config.yaml
n_layer: 11
vocab_size: 8192
activation: "squared_relu"
norm: "layernorm"
norm_place: "pre"
parallel_block: false
init: "uniform"
optimizer: "soap_variant"
lr_mult_up: 1.37
schedule: "wsd"
final_lr_fraction: 0.0
dataset: "wikipedia_en"
Each number is 128 + 24 x the weight over the matrix's rms, rounded and kept within 0 to 255. Layers, rows and columns count from 0.

# layer 5 MLP up, 640x160, rms 0.177, rows 565-574, columns 0-159
[[117 117 125 126 129 185 120 137 117 152 147 114 130 103 134  81 123 138 142 148 111 145 134  78 107 102 130 155 127 118 124 138  97 144 137 148 119 127 120 173 116 159  84 125 165 128 148 110 124 150 108  87 146 105 100  92 121 128 143 121 132 139  98 166  91 145 167 132 157 157 123 151 103 151 108 118 160 149  95 137 131 135 133 121 148 168 116 121 115 106 133 147 131 117 119 117 136  90 128 159  93 179 142 145 157 134 119 123 143 116 106 140 162  93 140 131 148 123 112 126  82 129 124 118 119  86 175 113 144 130 132  95 118 137 109 116 128 156  88 161 147 160 130 129 106 149 108 145 110 107 127 120 106 115 118  72 125 145 123 112]
 [113 155 152 124 120 147 152 167 151 108 135 145 122  95 119 106 145 132 108  97 127 148 124 126  89 171 140 133 121 124 154 162 109 124 135 122 143 132 112 127 134 153 158 177 133 111 132 123 178 122 132 113 126 126 135 108 114 127 148 174 139 173 109 143 140 142 102 125  88 127  84 133 121 111  95 153 159 178 112  96 147  93 184 105 133  83 128 148 145 146 143 146 134 132 102 186 122  92 128 158 100 124 112 161 139 142 106 157 132 104  85 111  90  94 145 127 102  86 121 126 126  87 150  99 126  81 108  91 111 147 135 151 127 144 123 165 128 133 115 158 149 102 103 143 169 101 115 145  88 122 151 153 141 126 186  88 140 139 150 131]
 [185 147 117 147 131 108  95 136 111  89  87 115 154 134 183 140  74 131  77 152 165 122 103 151 128 159 131 135 159 150 108 115 176 132 116 141 168 179 131 103 119 112 125 148 114 131 109 150  98 107 128  89 130 129 155 115 112 144 138 157 123 128 139 123 124 119 131 111 157 114 107 125 140 106 113 185 184 149 126 126 107 130 135 135  94 136 150 133 111 142 109 141 120 137  96 121 132 147  99 147 146 111 131 118 143 113 130 110 151 124 141 138 127 151 133 121 138 143  88 102 114 142  91  86 135 134 107 169 114 123 139 159 138  96  79 114 133 114 199 143 159 145 165 119 114 110  65 123 126 101 152 128 143 132 169 111  72 108 112 103]
 [103 138 184  97 164 134 136 126 135 138 130 102 116 117  78 113 111 130  92 158 138 123 159 114 127 130 214 160 140 132 133 114 124 158 134 137 149  99 157 163 113 121 144 105 106 118 108 101 117 110 158 119 154 118 143 119 144 131  76 169 145 159 126 156 106 138 126 135 140 136 147 138 117 151 168 128 124  95 122 117 149 120 111 138 161 106 122 133 162 110 126  78 165 140 135 117  77 120 133 142 134  97 135 140 101 127 141 124 126 112 130 108 139 104 141 150 157 145 121 129 122 120 153 115 112 141 120 134 126 149  87  92 139 153 152 126 127  82 127  66 132 116 137 105 143 108 113 120 132  90 137 106 106 135 118 109 122 145  93 123]
 [196 117 143 175 152 102 111  96 126 144 134  98 122 127 152  82 127 128 136  74 128 183 134 106 176 146 106 108 145  94 119 142 146  93 135 102 125 133 126 141 135 145 135 124 108 140 118  83 144 138 188 113 116 159 146 127 135 119 154 113 148 172  94 133 124  90 147 159  96 136 132 136 140 154 124  97 158 130 136 159 133 125 107 131 125 117 103 145 115 134 131 186 112  97 136  99 148 119 155 100 114 186 144 147 144 104  79 113 116 111 121 104 118 175 121 144 135 138 121  99 165  58 110 109 123 139 125 129 128 112  94 133 101 125 142 127 120 161 111 144 137 133 116 132 106 145  43 117  66 103 175 114 143 183 129 102 180 129 135 133]
 [123 124 144  84 125 126  95 136 159 105 188 121  71 146 121 150 136 126 128 147 120 130 166 143 128 117 108 151 138 127 117 163 102 153  98 115 120 140 130 121 136 184  97 131 112  57 127 109 145 101 190 130 121 154  99 141 150  98  95 114 135 128 158 129 105 101 129 121 142 147 123 149 103 141 152 119 135  99 126 101 120 124 102 102 110 188 113 124 136 119  91 160 115 156 104 156  89  92 108 145 122  80 121 133 206 138 148 126 143 154 125 136 137 148 116 135 121 129  97 161 112 115 119 151 150 148 105 124 139 152 138 147 120 127 166 161 148 157  96 140 169 127  94 112 112 118 125 137 164 156 144 139 144 128 152 114 119 126  90 147]
 [126 111 112 139 108 132 109  98 132  97 147 141 142 124 117 107 161 135 126 120 176 106 131 121 129 109 105 119 116 135 114 103 123 100 148 113 116 134 134 127 115 139 142 130 117 107 154 193 103  94 108 125 119 109 125 109  95 126  72  96 149 129  98 147 127 102 111 132 136  95 190 131  83  95 157  99 148 132 150 148 122 143 125 119 138  85 126 132 130 117 151 153 163 104 141 139 152 155  98 118 101  88 113  95 115 144 112 204 198 153 148  94 132 119 126 103 140  87 131 119 154 106 146 121 125 152 115 108 199 120  97 104 118  78 130 148 138 124 144 181 138 117 141 119 125 135 131 114 148 104 155 132 115 127  76 184 121 119 129 116]
 [139 138  93 157 136 174 156  95 146 152 151 113 125  97 109 135 154 164 119 192 100 131 141 103 107 134 132 160 113 131  96 114 117 130  87 132  89 146 134 150 110 100  89 158 118  75 161 133 145 161 124 129  96 145 117 141  83 145  99 134 147  96 144 128 116 106 145 161  95 145 144 123 142 100  93 146 134 108 141 142 129 144 129 155 159 150 186 144  95  92 108 131 150 105 113 153  88  76 130 151  85 113 124 119  90 160 150 148 137 108 116 147  90 139 134 130  93 141  73 119  99 143 116 101 140 129 194 125 108 132 110 130  86  79 147 162 180  97 177 124 128 140 143 111 110  95 127 132 113 178 151  92 106 153 151 138 115  85 100 162]
 [178 102 119 130 140 136  50 141 141 125 127 102 143 177 136 140  91 152 151 125 142 143  89 159 144 119 126 148  96 143 127 114 126 147 133 157 134 139  78 122 134  88  74  89 138 110 109 155  90 107 112 135  73 154 115 124 120 141  85 141  86 127 121 146 115 114 102 183 126 120 146 107 119  82  95 152 173 145 103 168 168 122 160 133 125 124 134 124 150 143 120 144 161 132 120 142 135 147 160 132 158 136 148 127 129 104 109  61 140  90 107 184 145 136 115 120 125 144 133 130 133 125 113 115 142 110  80 124 137 132 108 144 145 134 130 101 106 169 183 129 155 118 122 124 104 112  99 141 121 131 170 135 159 128 133  69 142 106 115 102]
 [147 138 105 115 137  89 135 163  83 130 121 106 152 121 128 140  97 135 120 133  92 136 116  81 186 131 145  91  94 104 138 130 156 122 161 139 134 107 101 151 107 102 124 138 111 133 124  99 121 110 120 148 140 121 141 116 126 170 131 148 138 137 144 132 145 156 161 106 132  92 132 131 132 135 101 109 144 133 108 135 139 119 117 175 108 132 136 121 151 139  79 142  68 124 110 143 136 155 125 112 153 175  99 136 161 115 174 150  89 103 131  44 146 109 139 114 167 126  80  70 109 110  72 154  99 136 122 108 107 162  84 125 146 164 136 127 116 135 161 121 170 158 113 122 114 133 126 140 133 124 104 128 103 164 123 160 150 134 156 139]]
# layer 5 MLP down (transposed), 640x160, rms 0.129, rows 565-574, columns 0-159
[[118 119 162  98 144 107 151 122 173 142 143 116 129 118 142 128 129 147 153  87 131 146 144 120 123  85 131 113 119 142 169 110 159 120 162 111 111 154 149 134 168 116 127 130 143 153 146 106 116 132 108 148 124 141 130 147 135  86 118 133 138 131 144  90 133 129 100 131 111 116 130  83 101 159 158 163 144 126 137 152 146 122 137 171 121  90 136  92  79 134 111 148  92 156 118 180 112 141 158 163 137  80 115 155 151 129  90 106  95 149  93  99 144 117 133 153 128 147 132 132 119 126 136  99 113 139 110 138 129 111 154 108 127 111 111 124 124 155 117 142  71 121 173 118 144 143 121 118 119 129 130 103 146 134 121 133 140 118  95 102]
 [125 122  91  95 119 120 100 123 114 138 120 132 128 175 126 151 144  90 154 105 136 121 160  98 113  94 123  98 106  99 122 174 102  88 156 145 125 184 114 109 134 136 142  88 153 131  79 136  96 138 108 127  96 134  53 172 112 114  96 127 129 132 155 140 159 166 105 106 151 145 161 142 136 137 125  88 139 134  70 123 136 134 103 140 132 125 114 116 126 121 137 166 101 147 161 105 134 149 131 120 142 133 117 106  97 155 141 112 122 118 158 128 132  97 158 154 105 146 128 150  88 144 105 157 102 116 124  93 151 112 124 100 137 112 172 164 122 134 159 138 114 104 154 137 127 119 142 148 162 185 109 158 102 124  95 115 135 159 141 161]
 [118 121 113 107 138 123 117 125 144 114 130 120 140 112 129 104  74  98 140 118 134 139 155 154 130 144 119 108 149 134 125 111 167 142 162 192 113 126 143 106 117 143 113 147 124 126 134 153 139 112 127  92 162 150 158 157 125 156 138 153 137 120 135 107  79 122 100 170 130 137 109 172 125 131 106 110 106 138 150 145 146 116  99 100 116 190 109 130 111 164 133 108  99  93  75 113 155 132 102  82 122 154 147 181 143 141 111 149 100 101 130  67 124 173 121 146 170 156 112  75  97 122 104 115  76 100 111 161 107 141 157 121 123 118 107 118 116 155 194 149 163 135 128 143 143 142  82 155 112 129 150 141 139 121 118 133 105 166 120 126]
 [117 117 129 139 149 148 184 127  83 126  93 134 124 136 131 119 121 118 127 138 149 126 112 151 117 124 146 157 135 127 132 124 123 164 121 121 160 121 144 145 131 140 106 119  98 147 113 122 141  96 153 149 102 158 155 170 139 158 113 155 119 143  95  77 108 109 125 135 122 111 132 145  92 172 127 124 104 147 123 115 209 123 118 115 122  79 187  86 146 106 138 124  90 148  99 134 153 152 147 155 144 147 132 109 117 120 120 133 147 133 109  94 169 119 128 131 137 142 102 135 117 111 113 125 114 152 119 183 100 140 151 110 115 112  62 147 120 120 119 156 137 123 146 103 152 136 112 124 140 160 143 115 134 158  95 133 134 146 114 120]
 [130 131 134 120 121 145 143  60 110 163 149 154 163  98 146 124 152  69  67 120 144 123 126 139 152 151 154 122 114 118 165 140  95  87 148 152  89 137 116 141 116 142 132 109 139 132 106 153  97 117  87 126  83 119 132 115 146  70 114 128 118 151 175 111 104 135 154 124 109 104 105 126 131 104 146 131 123 120 143 129 133 191 147 133 129 160  98 125 111 119 149 168  92  84 158 136 177 122 167 142 145 131 143 150  88 100 131  93 120 170 140 181 109  93 180 148 115 172 127 163 149  84  96 120  98 112  91 113  88 124 113 174 112 114 128  73  92 133 120 110 153 150 100 149 101 180  98 113 155 125  85 100 102 178 167 129 131 147 139 128]
 [133 127 137 142 111 127  60 117 133 125 142 158 137 160 113 135 132 125 117 131 102 129 147 106 108  88 143  98 152 134 166 106 102 146 131 120  96 138 145 124 133  99 130 104 127 164 152 152 133 159 105 107 149 136  84 124 105 105 101 129 102 178 120 156 134 122 101 129 136 160 157 108 165 150 121 141 128 113 128 131 126 125 116 139 133 162 152  94  87 146 111 134 112 160 123 136 124  96 146 148 100 117 184 110 128 132  59 155 149 121 101  67 113 130  79 120 142 149 151 117 112 129 143 150 106 122 102 132 176 170 147 114 138 132 117 148 113 148 133 123 146  97 189  96 163 148 134 146 122 149 141 166 168 130 136 139 156 123 137 149]
 [135 132 183 126 113  91  99 115 102 116 133 138  96 130 132 127 112  96 102 154 129  82 103 110 208 188 192  77 140 125 176 150 115 151 101 121 147 146 168 137 103 147 115 109 140 178 132 123 139 157 151  86 134 148 142  89 125 144 113 119 103 114 120 151 130 114  88 119  90 142 130 103 121 137 101 132 160 147 109 143 105 137 142 135 140 127 106  81  91 143 105 135 106 143 131 128 120 128 130 132 178 110 162 182 108 127 156 110 146  95  98 154 105 180 127 144 151  92 108 125 115 120 161 122 126 130 113 134  93 167 161 142 124 135 129  88 128 138  97  86 134 134 111  81 141 135 176 133  97 152 116 148 134 142 101 127 168 104 146 124]
 [141 151 101 168 127 131 112 117 136 139 121 113 143 137 152 114 179 148  82  94 139  88 103 119 135  99  71 123 156 100 113  86 127 131 120 121 133 104 112 156 136 120 139 179 101 152 102  78  84 138  96  81 131 182 144 115 153 135 111 109  91 124 135 151  97  78 187  80 122 132 124 137  90 122 148  93 133 113 133 153 149 105 147 143 136 121 135 143 122 166 141 128  74 107 132  94 120 123  76 132 129 134 161 139 140 125 103 141 130 148 121  75 151 143 135 151 126 130 106  46 113 144 115 118 117 118 146 113 143 144 126  94 148  70 163 113 129 147 154 123 105 106 133 127 137 115  94 173 123 135 134 114 130 119 125 116 134 145 117 150]
 [115 144 153 187 138 152 102 153  84 135 102 157 137 138 108 149 182  85 160 150 121 122  99 156 120 136 135 149 190 151 107  95 125 162  74 121 155 159 111 137 138 112 153  76 131 150 138 136 118 125 108 154  98 132 137 159 137 129 114 126 138 165 118 144 130 117 120 116 135 126 136 132 171 145 101 131 152 129 103 114 139  96  44 155 147 126 126 115 124 150 134 124 187 152 137 137  97  97 167 118 110 119 110 124 138 129 145 125 162 132  90 111 155 117 111 117 124  84 136 118  74 136 127 141 143 162 124 139 113  91 103 165 108 131 151 161 117 136 120 146 124 169 147 104 133 140 122 144 135 186 114 126  99 108 131  88  79 130  70 129]
 [114 126 103 138 135 127 128 154 151 108 149 130 142 142 122 171 139 146 115 123 124 144 125  93 118 155 142 110 143 114 116 157  73 139 127 110 118 130 108 152  69  94 168 152 159 150 137 114 116 135 156 143 199 156 140  86 121 163 171 122 129 145 137 141 122 151 128 103 113  90 120 111 141 149 122 154  71 107 109  93 106 163 101 122 112 151 135 110  88 175  77 125 136 110 106 115 148 101 155 162 154 164 109 107 175 145 113 133 102 103 127 123 111 164 149 112 140 141 112 138 135 158 102 152  93 140 112  89 133 140 162 130 127 110 125 114 139 203 107 139 169 129 183 118 120 135 126 158 152 157 111 129 154 107  67 117  81 184 169 147]]